Each number is 128 + 32 x the weight over its row's rms, rounded and kept within 0 to 255. Layers, rows and columns count from 0. Numbers have three digits each. The size before them is the row's rms in percent of the matrix's.

# gate: layer 15 MLP gate, 704x256, rms 0.182, rows 455-521, columns 128-191
# up: layer 15 MLP up, 704x256, rms 0.195, rows 455-521, columns 128-191
# down: layer 15 MLP down (transposed), 704x256, rms 0.189, rows 455-520, columns 128-191
gate455 100:111112097045121130136202112087110106090202094157174132071096132115118134127164070132136089118162077049137085072109090139176138138154105165099214080195100139107120086131136088090142126102092110
up455 102:086135173161075205139139064121093140099129187099086149094070143189085156148124196122142111122135158079086116047123050185182136117131142123121091127132110096120142130151165130122103116129181117
down455 102:097144116117137083151142113132090140148098148117106115163113124171140183157128101164076158087100165165126112118183125087198105092081091100147132146102139040137137129202102154156178163111158143
gate456 099:180112137169087108145120190159080168104114091157102148095149154109116139114122096129177125103117052105111183075049132139097200093101133117100212122121144147153133097161143089134156163140086178
up456 099:082151157106163162080116113140144099157109108133150153135073111133088093152118151098130166170133123064124116134113161129162117101079160141137096171125122150157126085162147156186109166150118144
down456 100:180128175092183067098143112150112127136095116158153114135128122087136121094170143148103116091115133057092108162135114117154052169155126112177153115120123158140140120149194164165102219179141150
gate457 097:187130133139166099126143116141148137121105097140160091117150118123125116121116162148169137097091105120140120149118161101116129153140083122098123118118171152135142158050136104066220116119109167
up457 103:150143107067194133142144095114130065107112115139126092173090104144121105145204187141113131127114117055091104158084124113055073077173098135135117078119147146125119068141110107086181143110130067
down457 103:105133140122127144109126159111152119173124167084177128122149123192131105081075085084129147150115113144113097117081104173103075093088127156105120109065108103179153152146181090073140183048087131
gate458 094:177084159159119090119092149095171105123088130168106110140170144117089106124119157076097137069082147139130184107137066085121160117076161117118127128189143132056135159084157123152110143080129144
up458 103:123115085119148190139110122148137081131196146176079125179121103096154153162125155066139105140110114069054113101124114106087106136139067116132081140073142052185131149123116109065135130073153175
down458 097:164110128131085127172144129138112093063127104131134126139132116157140160123162127104139095135192097138111108082168113194097083092036180128161092180061152094166145113120132113091113178082130149
gate459 104:138084122162117115166096163134108162142087101120165093136173098120087106187122106146141110092115114132105045147088090058144123093136120090140172119146124171133104140067181112084084103123185094
up459 100:130130160128118117125122190100119123106098134154140138175113096189178110103118068169113141175135076166144210066104159112125091163179105113149130182091140073162102168131134105142126113134159158
down459 103:095060168140149111103110096145071119247101104185121141139107151144098117125154129101172161096121152155116148153136184124144137096154076195131102205119126106178119111149172151123129158027130141
gate460 104:131099142081122102135129103122140178146123172169159134195115105150075081123067161144135066089124107121124119121130138155143077090112159110215137192148154115137107133135118117098116101157123137
up460 101:147176187144113095062109123137086085126125154086157181086149141121133142170157126078143134150122141044115173142107110091105161126123108178146110141115067163059118108111165161102075174120121133
down460 100:173179138130136118154075152117109090125091031159110140116130128132114153136146129201092119124102081071121178096119137094163126152131115065154128131073034131142130140162133114075120136126160109
gate461 102:110145098132106123113150150180148140068072185131160149107094133147139167108170186172135124135119074081105109058122118079128117150122109170115138106169175116074143105116114170152132121117092155
up461 106:077110115133061185181109124124101143121073110208111117140100134065165153143171133115114168096124136073106152107122154109004174108132123087147182162123126125139125134194131138154087104120128140
down461 103:176093103129099191179148094169136100079120159119123058127171165143110076112157164187148149128126127153122092072176078150118164177189141120096131167106082158170050143139134176172173042072137117
gate462 093:113153166136153113141102120147178089157148150148122125186190155148146125066079170126104137148164199155141141163142128109091113163130107147142115100146096088133151131128111145180108170153108141
up462 099:126101081168141150110134139163099155112164163152122089092117071105097128176100122138113126129116071242149158191116064147153118115118111146135106181172115150158063080163151120034161130145107114
down462 097:126165100133145057120119070136135134107201086115155133134120134127154104106135123149112114093104098105158151116154087132065103167157164103126082131117071074084100152094142113085154122146137093
gate463 103:178127150168105074108163146151152125100163181073143118160128109055177062118153103130176141150151151099127119141091138085145110082156130118080134142101122155173152114119105171152103172142082148
up463 106:071167070122101074082068123161080157112174122155134087127108120145174084097142119113138177140163140172111135204127144151139093107108149120152168077081081175121096157142117075137172140101136191
down463 106:096114187183128089118159110079118083132150074132112128118121099131179135060156104080136142128158135140159105102124139140181093174081144119103054195123163091122138128089164111169127173202112169
gate464 095:155157148113135159174128080064074111110102130171104152124081116110106166088117119151084155065105161113106118133111146162117085093154129135184146139108094167137117174169102097068120146093123148
up464 099:169096136122101098139089145141152140132112159162155094126183087180120106137104128110141108130187158140174121069153166078104072134129112132086110165172152143104114203133142108114093187206128121
down464 107:187136189114103087130095127133183140070096129197127209146161164131119096167137101122140162142124167183107138165139150089134114085085149139205125174117112067153146099143092149132106136141118067
gate465 102:104186095146145104100137092152163175057100135119112088119144091115180088063096143120108106175165100101139118123092082134189137142064106114102157090135144112158151032087129056039143129128088134
up465 097:131099162033133162167168175159193145161152158104116183112154120068146073159144091158089038139081148170114105152135162049164157115111114119166124158107109142128150133109110123084139127118156070
down465 100:196157100152086152080112157103080123157142176100096151129148101102128100102125135104106157106129163115167103173109077091147095119113088191113151166113108093068205065183112160093142153131103131
gate466 100:165084100196133100123135096160074096128117094144122168103150052104150124142156113125093106135138108111136141125090170140114145120100146141116113114104201213099102205154099147090094123161084124
up466 100:085153140098124162169136060156149137133095135128075124146128130136146055106101119157173135099143140159159100124140158126092118130163110136085152106082160179173132098071197123126114101137124133
down466 100:170170172088154136086150107127123088139141138164168129134120125130135126058150136100156116119043099194111114142162096116156158192129137077096162119177106125106118175107175134130195119119125115
gate467 101:139057137089147157170095121080160112119094149132181115119149090142131093168161150133158114147086130075113193093061152049161172135171145090100122127175138135124160107114136111175139115120087117
up467 093:126163124097119126039148148141206156121153151151154165094156141074161142156092131151138187096121098119133138123018129147107153205105150081130080079138104067193158130116129159149062158133096198
down467 097:204101112104137097137107142144122086125118095102120109117167104052188093184147149122122180129053136123153162130128162110128122175149113103087069095129187114086115117226109117149128167192111157
gate468 101:146106098121123140116108079096062144161133120111104125138198129164095106105113143177113130067129097060140126152101161059152097149112114101146178177150174169138116129125119135055090142105109116
up468 105:148101120078121154146219186187120125129053191134055094113156151159106080115083071140117116116165116078116139163148124113123098184117122126111127128090119151127084092086120145110112173176171117
down468 105:117110165113099149144127115212156117131129123136136118118106179137106151063190090090058131169093222191181130109135164102137100149153167129110150141164099102149114128159081162130132095128092128
gate469 093:114147144137120162162141175112090104154120131150108100126212165091086094106121134168166169121131110089138135152117127099115104097168130144132157152074024132087145150121145107152154122158129156
up469 093:103101117096129171132178132107099164159113157165127074158201125082124136111167103159108094158148088135127176173125106117095135133092158111134091098146081116159125138145187153174147127127120099
down469 097:101137137082147146143148122088161151183120153143080085201136091158150136182078117134162128129131074181089128076120086122179116120139158119143067142144118144167167114136157110143185123097151108
gate470 100:097110130129149185156191140134106147177154107138078124103152181122110133139153176117125127105093112076097133156124123133143198087108181154117160145166165124099157109242200166167111172126103118
up470 101:113060114172155145159157157177161177116101106118145150145092146087116141100107150167091134124097124202090113129148113153142187122182128207121162165138063171125159124111092155109127150092156086
down470 099:175147118083077130192145156133145128132144138113094132136138127135112107132092078211122162061132138079028155140154097127137076117151183096118137107127128128074091102140111102150129148104106098
gate471 095:126097130151106139110166107044160133133213120122132102183104121093154183125131159076105154132140094131094184112126073107043145127130127111090131161109152186137059061123092166162169148056108091
up471 098:095149153141104161124125072075107108147129064133168139134145138187093088096137171096089113084131142089124205147153118109111124167216118123076153127092144163148134083147146137106122107156165123
down471 100:097126158151115106065175128158093164142087106140128107135116168143075138139107171137118174118102133135118072131132134144071129153141150136156078130106134144092147131092199086133110119090138123
gate472 101:087127119129121082142083143122084157119208104080094157117120115078115120119126127090095125090177102112169112157152135109135094098116154144137140157119136197096134105084085141128145111136100089
up472 100:126116105147093109154072141134073129133060197112109109124152105110100127142129133147185079170065130098069130113108154091139194074136154092166113166138100085080133114109130072150147082109095153
down472 104:162126109149154108088203123106152176108139155154121133103097131120063088088106085125072115106120063076189174068088142076181141111072093129162131124130166127105089115125117090148183138148102143
gate473 095:107119138147128148189094155116076136132148158086075158110187095149136124097159107114094086129138107152126103157099116096119164055140102105159191081151109169168123156085054126073109084149142145
up473 101:161157222152158132107128166134113153131148119132153164161146125182050140134152122173128098087118128185085118117173120111139157175057134085165145128129098167107106107119137130123111191139143121
down473 101:157150064153141137205183122168139059052104167073094114145148135113105140158124083132132108098129084159094059206134125130120118101137164133121104076144179164128101105111154108124138210168152149
gate474 101:127142072106081116097143139117105135202151159124136113086095150121180145164186148149093153095098145149106134144178069094145151148101168088137085145095155112123079181146144127080149109111118179
up474 101:143126098193090089094101097114104129095100113084178114083153194178085162145089117129114088115134122161103118110090149147086130154163135070076079150111213117113165072090187150105130180150172156
down474 100:128186149170112110134077117163129136171150172107192185085148115167121131139138105094130075164096064177119094154143107156099102112119125120102091142100122144136206067122136130187099152221130117
gate475 102:112135086126144128133103110205113102167145157081133106144120151150167118129118147119096091151134143183097082076115122071129125141096096152125201141102131152159225101109161154143189206113107171
up475 100:113120088138145168068114123101164183111103147092148140145090123097126043151078181123177117202146101143129134155097155158142156109098128135117146036145156103109129099141134164106079126140110144
down475 099:138097151127137142160099129083133120117136067136141127203111152171172100123152167171134093117123095095115114165126096142110116103137134114135090176137100087088168059118118172100105155163179088
gate476 095:128145234105154091080124116139111145164084089137156122114156206143060142116097128116137122134112151115134104100080100166165142085089117214120137175164183061087144121136086116136099121082131108
up476 098:117136124141107093136111095180171164093113122148026097113172103127079113153144130148096129126072193173150145107151156154138130150176062128079111091187149110108075203149120188112112130142116111
down476 092:104169131175148144117142124059094039224135142100133176124107135145151084121113111132122143126145102138188117135128149087085146156135151072113152145144073142110161134151157115130123057176131138
gate477 095:164157142098138140165100059169119111147182154082177125114179081142141054141158139174141137112180211096210092067151160118140207093108130157099159137129119094127121114086117133095189096092173130
up477 101:092134075117152124175150151081128127130097104210133125135171060144135182074149120149096137161205109116097080122142113147108074156108161110109085145182063120094125146114130135119092174182092121
down477 099:100123172147101142108144170178119129092117121113168074147128117133184131127132077136131165178061178059142134175149193050139140152130114128085154165130157109102087128099134133205121092141128111
gate478 097:177097085122121165133159179121149145183074130107100067133099124190143135143110145148129161113159114208146126123089142117128087133060122161118133098142166144129148056148163116135145127135167133
up478 098:159153109148059164114164154139158144071104112177153159101092138193119077128094145114176126074146153093135117120151097116041099113148163086068143142149170145142133099093181077124185122171141085
down478 094:107141084172214079110130152152173124173128103098117124132130095098129120113052193119077110183163121167113155164081084089218122137115178136145152092117173137132134167117142083134127117088158130
gate479 107:125108134155174158096118129218159145102060114138119115132118106148132096122138092188146166170149125209120108114129128136131151135183098103192076135145111173127059127109121137088064136120096169
up479 101:218144152112183136135152114114122170155163111098187098142103121127176153108112164118143116125154111072132087143168115122130117068116137108098191117104071116132186118149114125093124120138169137
down479 077:123123154125110149163144138190154084106122111162106115189089097121108027105117161150117121146131129022148142114168109133131073158149110092071092101119124106140101167151126071112112108140131135
gate480 107:082148175134158117127071152167184147140213103126112127144140159144104129111125121200132099099112126150090124068146133085183161159133142083163088192141134090132150114158169093165179158139148128
up480 097:113140139175147112146053122134152130143128122155112092116152081167090098093105148111164098152144107195132134176118151157144118110190171141103097099078160105184207141168125143141127092131100159
down480 096:149114107093109146112135149183148098200133165111156183108080038126090126175176083171120148147117136158172157135135129184173097112130154151098126155093143209151086142117129124125128047078091145
gate481 100:160106121077128081109144160085067108141159040183131104133123137161146162113112094160181119159091088132132120150140151112138139158093124118152111121125183168035116168106113176129138107140179136
up481 097:153075114081101177131149103204123117152132083100162126167141122099108144165099120065055146140088162120115124139162106095170121148108134137122155102160138146170109113140108070146127114107097081
down481 103:169107186193128151142184104137150139094100112097179157113155185102130115115204121082129132150117165175132141094103105131147099149115140105136077135175131139154077117148144118043159110118095173
gate482 102:108096189070127158108155149098080144079148200081074151136091133187197153065110112146148137145128113096096156118082128114176151133116123140149159124135098128113111133173148118066083100175137125
up482 099:071137087120160140108145096090111122086030100161138135103159106083131124066133128184075149121095077078129115110170068099064151122110119144127093154171120097170138172099156151091165066088113118
down482 099:114166124120155187133072150092146126120122162192084141131136170128111131144116116125117167122092138164107140074043062069144151125092130176139088124086110124178077128120085055164124106204142109
gate483 101:080135087130133065098152094056193098107092145113156084122187097155146084114119152194095172070093114114102075087146227152075120142175139134054107111102107177151136130147139129106189103096117140
up483 101:095116118138092169130183115149108166127110154108112118121109137148113125091129093164120085178155180187145101160089128096156085136144132123125085118115118138138099015122104161182172128175169162
down483 100:115144136151140139069082156096130131135099058137171161140108166132081114165141116154166113108170165157136170030125096142087171119131083110184161162134145126154154157133038120096091152148154075
gate484 102:125129121142141126067138123158111139097135128154126090057062094135090104154105137160069142126174163076172126130101142059173081158206163105161175155097130089213124145160066096127108088168148115
up484 098:147129118134173103093117085169105166146092120158132089135164171105137139124154120152115121142157166189143087145127125071079095096136090140147130106085052237165140163115091123138092060134143101
down484 101:089126085141098131140095122147151069084141142097155158142138131127149100102117188136084154146147145139123112153190135143072155083113081107133100157172067114125189141182198123157140073124123146
gate485 100:103166156134138131161123111077128090072153128092173158173125117125132087118152147121108112111119129123098114136098191098121172081092162179119144137150110180152103102157095114114076177197135104
up485 101:165108116113108121128102177116163103111136114132065124152126106101131135117079112080141155202109137103193117166151162148121122165082130079158160174164115090171091103179069092190127140132133117
down485 102:102080134135142146099118134101121086105126124167130087160152140131169117140147107074119132203161109110147192077106123156205098181112114102208073115127121096083189089131106125106117141146109162
gate486 107:121129119095078186103097097109123133083147153121142165085131086162119164135057118146150132131170155065202133091159102126116165114157106124129115164160100128147220098132094143115126141116116104
up486 105:150146102104145141159188139083135134072181164142174149116143097146135184134159143124112157113112144078068145093116120119153164113133103139117142122120188101134170134167093161104098169110141142
down486 109:111106102117118096176108156119178114116126066138137173173114087125118116136139107129202100106117077106105124129165166058197084121162108123153138156171152103091126130107121130135176174129075119
gate487 101:118114116121122082094121155098105172127175087109117140117138119154109112101118148136123138123193120101097095157100169080194147192150120117119109133115106172117138101088131118144114095221177119
up487 100:124124126116120115150131143165130175077080101104140108176105148092146090076137127132131150120085103114127063161118133126085122149119108140182199133184083091168108141114141091159132166073134112
down487 100:152139159062149173145093210106094106170076103058074139154097164153085159132092095095143141159146147108148135129127137172151145080119136106096154126146156195127093165105127164129142073201080038
gate488 101:136181132077143081177150136102114089101126197136157133158096079083122184133135118150110094101103142114120169112174114125091164116095129101163172170143123146115085166167190103141122108127167138
up488 098:208155191134169122150134164162090069151158120176112134143130122168135137174119121084158159139108141104082094132103089145128119098159153134105160107094130112089126194138067105170118133138127131
down488 099:154131096097137140089095159223135137089089147089120144130157147075126183134117068188161128115133060082105180108157091144138187092135079099176119158117183154147045130128152124173102112122149101
gate489 101:175100139145069161088139130146118120115147166116140116093171085078122121095124121145164164078115148150146149137113086092125100155165192172079149100136136086113146091129152112072149133113084138
up489 100:096129150129117116101135102135110167198059207090164182163172152126121106048130122125161146157124134145136084147181119109096099104139124136132140104175114114117142103157107152059136106158132121
down489 105:193090146153126054105151160131161107109109133152154119151161159087168123100156079133103152102111156218120113138162131127176152135124163118154128144128183139142163198184161169191108157125138132
gate490 099:117076161129141141106128084144146097157147066120156109177159145105067145117157153112099150129055108136155158207142137112038157063094146133146130159205148118098040166110118154094117078083138147
up490 099:165133189108151174112155181060113141212127183169178124156208079139114137123130110059138133188141104136140128180118144060152172102127155179058152139159150175158152108124135096128123085069145118
down490 100:115068070159117145137153069095117176095134103131130135154132134195150108081115139101090087134200113111129173084174154108091132008134077129164104136114098143164163132158098155103098114181137078
gate491 104:153148125126121145100137078130122091100162119183156102099169079163106149097124143157133191074120151159140116113106139089107078163156133115133112146100067140114110123142038179084124163165088104
up491 104:117131103121131166086142131122143171146103072174048160103132150110128120109102034150101109158123127189130162202102118132156162142167162089107136140100071156095168173093083106072151122152159114
down491 109:103104170102105139093126114180137063116089151133092199104111085163125147159107067105167126116096139078135186139084128152066125125068060143122117143123121127173128073107117180104128125152056132
gate492 103:164096117086081158074136125124138163196173111076156154136159075095089140081086125114150110173072112192087137133107094138118154122094180104074166110095138055109095125137134135136133164159128176
up492 097:105196086127117166082096125131137130133140171142113097118109086169096153101145131107162152185064066108131164129138130113129138127139153095035174138117108172119100090169117144127191106063144111
down492 100:119119115120214084166092153076087151125148081160163083141099122156164107127165102181124084128162130196131101134116128141141103127075023106168164117111123142097129181109175157078116090126108149
gate493 109:186110141143175152135113115069130126121161161113162140146100126072142125102141108117147129143125123096102181130132123108126177101064210219080189101155098223171153161115132115154157183093124195
up493 103:120124116155167121166103108068107219145093154131107127111085059072194072091141162167114095103153182089098114095136111091088129131127186169141106124124182140140125179153127170106152107106133136
down493 104:078123158114203112167117169122143142109093116138125091180085089083169099132119118103154142134149143147125154148109135138133077104101163097107144180147091096072165100149201163112090116109099118
gate494 107:140185103104122123169071097115101115113175164139062175111191102105134133121151150104063111160149166148140141107168165159139197154078126157140124134085164158104132105129055184127105164114148098
up494 104:116104146169161185109121149174145146046143096110069181122191111080112126134062103095154168163130122143160113066193082138147138145102144122173153084112144141079136122140089098159039101126067132
down494 100:185092132114156195122190171131102147157115130085095091149096137134155135129199120103123135122129094189122094107178093149136070088119187147118150166107086187177105174045067121149076200087107095
gate495 103:154103126118156094131168157139124104164097056082128095111134101175116078128140135119114126127105139140163084063152205075172064106066157121188120221113145095171108078177087122123126105095150148
up495 099:163107087099106088138197128144161123111126148171099156113096089136128102128129125080145139072114152184154143149169119113159100051066124142090105116102123134176097140130129162152152176158151083
down495 100:128147163146116095178119165171106162171078151108094124187098166113100124167118167142104102172117128157157152091121194143124123120107163115175102154083171178140106118131123080108090133116116116
gate496 103:093150112169142096058122117121111083125137136122165115088174159107121107124162130143139094219077108107094153119092138118174104090134156144134143133140053132074108101166117118036143132122092107
up496 102:066119126109150137138075151066141115102134143165091151066135152124108120058067097119166139085160141111153138144134098121118074132143100138056109059166116145167166128077203117153136134139135148
down496 103:142082111167125127131112119146129139129101100180157094144192111190146170129124120114126137159118149142161149119187103122167093066152177113123116128147154156163170162113179136218127115163139167
gate497 096:130070130134112102161082157149153113133161128127122202157113156173136129133138165096083100139176057136115196129140099168144167125138095119165145112134099133084131163132105145044145136106094174
up497 100:114151192137113093129144150162105122171103124075098143134119146123072113066113104196142131153061164110128139088198148137090129139154141143118140106158098155180124130144121205151166130164120114
down497 097:134130090160106099174119098193125147105072093126106092067187090163139140109102111196111130102159135074117135144133112078055027144162120123149113105135144074100108119146156087106106161164104168
gate498 095:092142133121092150119167125114137103133152147147081117147097152172125101147133090146190122127110155120136148089152097130148134128153065130167243162110136182118137113093129163110132066119146163
up498 097:118164130085107106113156067125139120109146127141130128164115189073101113115112119146133123079175141045120121100079167151092120151136166116103120122106171102136112182106139117134087164105156170
down498 100:163094120104138094087103181167155152113029132121178096104146147153090162088099117092132089176136112077079156122124178150111114136077109147146108103116099190173080107153123072102156173089042113
gate499 098:104175159096123120141127103168147142120137244127072152110143141117119153113118245088169124136112104166164137124089082098132140114077157149165102166136129139128171148149091127151097132085138103
up499 099:109127135134158140158130212081113104098094164077119141088125125098108118183095124142134092122142116096087066193100181096161138147157131148133145109117131195109144110140160143113132162117164110
down499 103:113104177060119155170083157174191124116076164115156121079117095193122068098137113121170150086087164145072123096197145154061174099119132090149135151126077157151111157122116131168162150160197145
gate500 100:127120163114092136148183126143133117104142119123103066158113119071132130141123160082135129122103131133157078142165062128156140153114145095053114083106175069107098178136091175078050148136123115
up500 095:179168169068061079157111094093149112126098157121180077106148123168069127093132099151136117114059197160080134144105070128177150110176136136124127139129086177140090142120084159161075160114133117
down500 101:085180121123088124088169167100136160117152130155104149136128163153144111101151130148173109094220103112113166145153096134101100062087142117108130134110137126145124175168054093124137091120141111
gate501 098:171130104071153078081138117139093102152193147122125174120153138100100112165158171105177111119203076106184174131053239159125144152151107131162196105080056166089137108092077131104152146150082149
up501 105:123095152099119126094088063097088091148164123146134154149199149086164121167127097165086134148150111165115153091115163106165156159071126133093119121158145139107118095087074115092210185157142136
down501 106:127199092139189192110117133102101089129130114164112108091069120175143176131126108150018109077138070152180125117188153099151082147078082120047161146142184176108104105159105085083120157149085165
gate502 101:156122148101122146088119110083113124127090108130170029086092127124205103125164122114072098145152131138149083134093169074152190123156091113104171132169113105134123043115119145151151126175151114
up502 103:102093080168172127141075068135126140161113145148135132160099096115091145115149081094173162142159069138159210086136138133072142126181082174136168126117114106095158066148126102080143109179120140
down502 101:086164066110051118115156118098148178135138168131138070179160104098072157115151152145123163154142127088098161139149109142119124117078150111134134128108101169107163096107075154145093164095136120
gate503 099:127156075176155084094098180141086118146144140127128134116147176129105096100120100123144117106098165199144114152165110083157141178106098133155119166154125164071085123069162185163139111156087116
up503 102:122141156130123104108161152166136076121093207114072133161104133065112099084186208105111153124067141102129145118132143176169120137135124124150140158156114041120134080106105072134118155180101190
down503 097:168072127145090145168104197145141062102163121182074130130143122163120100127114145050140125126130153158091081092098128157082098120135077146126119061142150094118116101106117077169123146125103099
gate504 099:102124124193110151099119113131125112131132127109087121113130068110145118086153147133100111111140132163150132178155136090070144104192115139132185130134178121138154104088082103097108163053138110
up504 099:075145101175103114135102131145196161157143121120140158163153078155133158093150117166151108145067115163098054083175152132170070109070148193066170080155121103077154120109135168174079121180124091
down504 102:109116139142115143112141132140156174075126117156153109135115150075072126078107097112125187119082160102135110120107087155103108117134119118141128130108159153050088174120122141126083084187119130
gate505 104:126110152080130086152180105145160085146100160059162114142116115112130139039101114138073166140143126146093093157072111127121122192125107125052090147134128128081114163085137113090113138083106133
up505 097:123171169128136193101158148154116104113169186066125137108147138108135145163072113125101212141071103094078213160183144135115066139104088139149095120066155173138068141108070145146088117143140169
down505 097:083193092076178051149118100136087156130124132126158164137116110162145139050124135110083101169132128161153155113135124128145172095159114163119099141115189189150135145089096142145105194115068122
gate506 107:132120123162132150114171142084113104116139118169110108128139163148030107102163101161171119147114109012104149136120128091102124142145170146109128104144183148158135117143152184108178107105123127
up506 103:119146092137102112124089112120134142175162157059113123111151134121118111139071131155140110136177064204178120141175095094116051073136137080138150191168132084183087139145105123156131204146128118
down506 101:075115155124137094078109116132074175156193152061118115111146087123149182097101097095175123161087178147172083130167148109099127170127046105105116173149099120150101125086129143086165140148116090
gate507 103:145163108111174129142162126130109160066160183158137150141160123133112168161203122102086096112077165122118175139120112151128158114125136136116226128106089153125146110135148122102138118113163083
up507 097:126180117127145076114164113121113117132129126097138154132107131150087122178162182096123127116152151108077103119127126184113085073095149121184099107086128130173097105128170142157132160143100136
down507 098:152152129092104113145146098137132071113134182128144128149184130152176135151070136102134111113215150105108094118077140088118150103164167109146148097144044188111149063090127174051148128157132064
gate508 096:147127142168081104137127143158124204130139111106182105141159164132185119129127105114093104143120156113076147170095191146083117111144114149135110146078095127155111139110143192178147185166096136
up508 099:094063132120119190141152119094137168123152101150169161081102171085105152135109097150133137114158115132195138160072164073126104117122092132104128139066112155166117155111127173179161135132144073
down508 098:120121192092152172152065151113112157149108112116133181101083151097148126093118093118081142147173134156110109164157123127123092198142148101090138143173099166081134066143122157162140156107075097
gate509 098:130151155111099090079106135123044134198147148103104170117140116118185176122096097100123179198109115154152128108177165140106082143125104119137143092142166118100143169114111153107101097183133109
up509 100:144070138101149113099121200071111114129126117165081151220095156164192077116095126099122199175092084210135158066134129137094148132205109166147099102096128191095111112103127155114114095132140106
down509 102:168143113117127130119157113142139143072134077145142083132162049161068157146104112209105088061170138098150109118126187132115108147149173147109112125101141164129150102138082149095139100133142104
gate510 104:136135093130184093156073063145105121101107108159178192142131119146113106146132163079164117089137149118105092113057112114102096109172153093147120093140142132112170170098121184143112151187099093
up510 103:146141118141126068091117123129085164138140085136082132110179110153128054147124140136132150116068114168018125090178130161184167131092106150108074100101102123136162182112161141151096124142137155
down510 103:116141194128094182146133092091141111089134118092145179149115126151091126111127161142112150126093110104129111073166112082194118136099139089129150110154079088100153125112105094093107128108161126
gate511 104:138148096150125198108135118199106159099045152182191063084102088158143166121093137111137129109179149124097172119098161135202102128102144116135109179082145138112126142132091134105125062152128177
up511 100:182097085126077109111154075147155116175112160171149093055095089154158153092110106126113117118040147092172092087163123133167105070094137108098107148146129133149107145168046150100148112137124166
down511 100:144063081051122074119120106198087133124109073108144165114118090170176111170178106117104121103145011146084112127108110140085131129090161131049142099168138115127159108132091163147103084104136078
gate512 108:101154126175158170155135104126146111149111110111142139086174158108143144083194149150125100179107081107131155089145142090166106130115084133113061074174166189111148142076098135099097153126094062
up512 103:122202151162111121169145165172083112122141109127168120094141116102153133155121108116083096184109153108158109045154083104194134144082116122101061114128139074103189139138121137107103099144136104
down512 105:138166161114164132111106152103134153125075109189145115139139136091114127094110103101093128162115189157095146168133098145146181196170147160106176147087134087072134096100089178068097085159089063
gate513 096:104150046073109155107105151172137063167122100121113115065115169092210176142103092123158180099140123112148115153101143139139125110123115147112124181131105107120065114140148145130130126094136116
up513 098:139155107119139196134060120084137129161113077146096126145152100145134113095102158149153105122171102098086124093169119128117103180147079119050119167116129091137107129161162104083153139120103118
down513 099:150092141139117133111169141097129104129142138059115141106115145173096091105129188155102168161107095099184160116106132205128167148077168143079117160143144148183145129103154131113118078104148116
gate514 098:128143126104088108119069140134134177103146112066112180088164148111190133102160157128145184113191161152100142085154069115148156142124131075170188189132118113117092169113164140141110163127124128
up514 095:123133135172131130116092156151158144089109140112153134157184144077071102124127110109132133116160103059163074104177169181132121109107087114085145164182130113152083111107101153129152150160113142
down514 097:191128066166100135208148153129111075186033097159163112113158136132121148122132083110130122108106126128159122186113115154067146123095110185103093110185185098131090171135122084083146116101112140
gate515 095:098150102116102111100095170090150151088129125137123122138098108125120153149098119119149194108085101173118123103086141102114127125117208162131178151070164100097094173110224090179151190204103104
up515 097:127109128150097152128156122096119181142136138109129160138071126141098151141167156114105098131150177169172118078085137122126116216098161044149065117134155121122134101140129118185128147111121125
down515 094:165114130104131122076145137071118096112110088081096099104145119081134112137099161123130122143094077170182064111133059131145195126097119189096117131138113179140091126079132073133070126134121105
gate516 103:162172103087156102076174127049040087120122119128145162171175179143114061118133172122132121174101099161100132148152174141118136183084145126106161138185140130114138167123101118154110137110118150
up516 105:183098199122128117096110093124129102092170121161110088141153130110167102120126094166108130146102095166101097083160161115129122106060172047113091142129094097133106021139142079138090157196108180
down516 103:184112164128136128110184186099124117130092201130126109171108109141131110112101096089157162130142124089128165089116127085127135144124110109114116033149088114112164114146055111122214149080188150
gate517 097:129034148115126147130105126138152122145135084167114191073059114166073062116133112123115158097143146166150139134088151117137094188178137091070129172074163127158154107128157115121086164222085123
up517 102:137103118183140101131125074169171130170143163116120147108079145109164079110131073120196107141116171118124158109117175112088091133092179153046071036102083099093138134129121159148126110101091121
down517 100:095196130116172062126119123094127150094111156071108143133135178081111112164075103144117141157122136136120113100153100147185191136139074127147125140134128112130174122122117103087159117075175174
gate518 103:135151156121131195052109107173143155103137139142097177164126138183139083072134204084167131155134121161157109154104098192117103179088154121076145186146115156132090107106141103148130139203119133
up518 095:142083150193117106144152197128176090156134158152056184044133055142210104097120195107140152109098120130073143141159146146152145157193163132155099117189116123113182110137142132101125102141136153
down518 097:128159069203171115153051187171149117155112122105123140105138100153127168161153166095187133137178094165153156181093113130134169143152078063142139095138140171108125150150125129097132162111107142
gate519 099:091115130099127049072121114096114095136124138156121150180090127145142133092190126131068102130113111213088146101144110155136130150135162088149151196166186111171083158113146144143183157122102126
up519 097:168194117171092111156180129143109093116071119146116058139154139104177151164092186160098116147122154134086161071128189160165088138125086096119182110144133133117174133105112155098112117096147071
down519 097:093146146118130191094106104149117082155184156124147077112092114187155150157069129074117117120172140092153092170112099123094152167138089090157119085085065159127190161136062161109107088060123098
gate520 096:124064160131155116109112092165181117184083097150158117148165167138107134134157163071155086196164195166128119112132135089174110169138119144136136150115092127075099154127130104096074140133096133
up520 101:172148153159175159113132135127076120116098109136162117083209148105150133078139137176117128109109140139145160151133142117150145110115068110131143057105079136148131130184111175178130102166149110
down520 103:142117167161039117123084114123177091132124168142118151144085138154142155138137106123143150183129068122150113082155132159190093126155161151090172114119087123126087116110094132113129184139139125
gate521 100:150108162067117104098087073109114122163128149134101140096075167168113121162139175137116169082163077087073115133138090063116144108098169149082138148125144109132146148138111103129171119089074110
up521 093:127149127151081115182131111158168122159080137162075148078156155119110114129138145102141178133120089159105105142112152094100170113108126119147148181179068091118182164158110150150169104154129135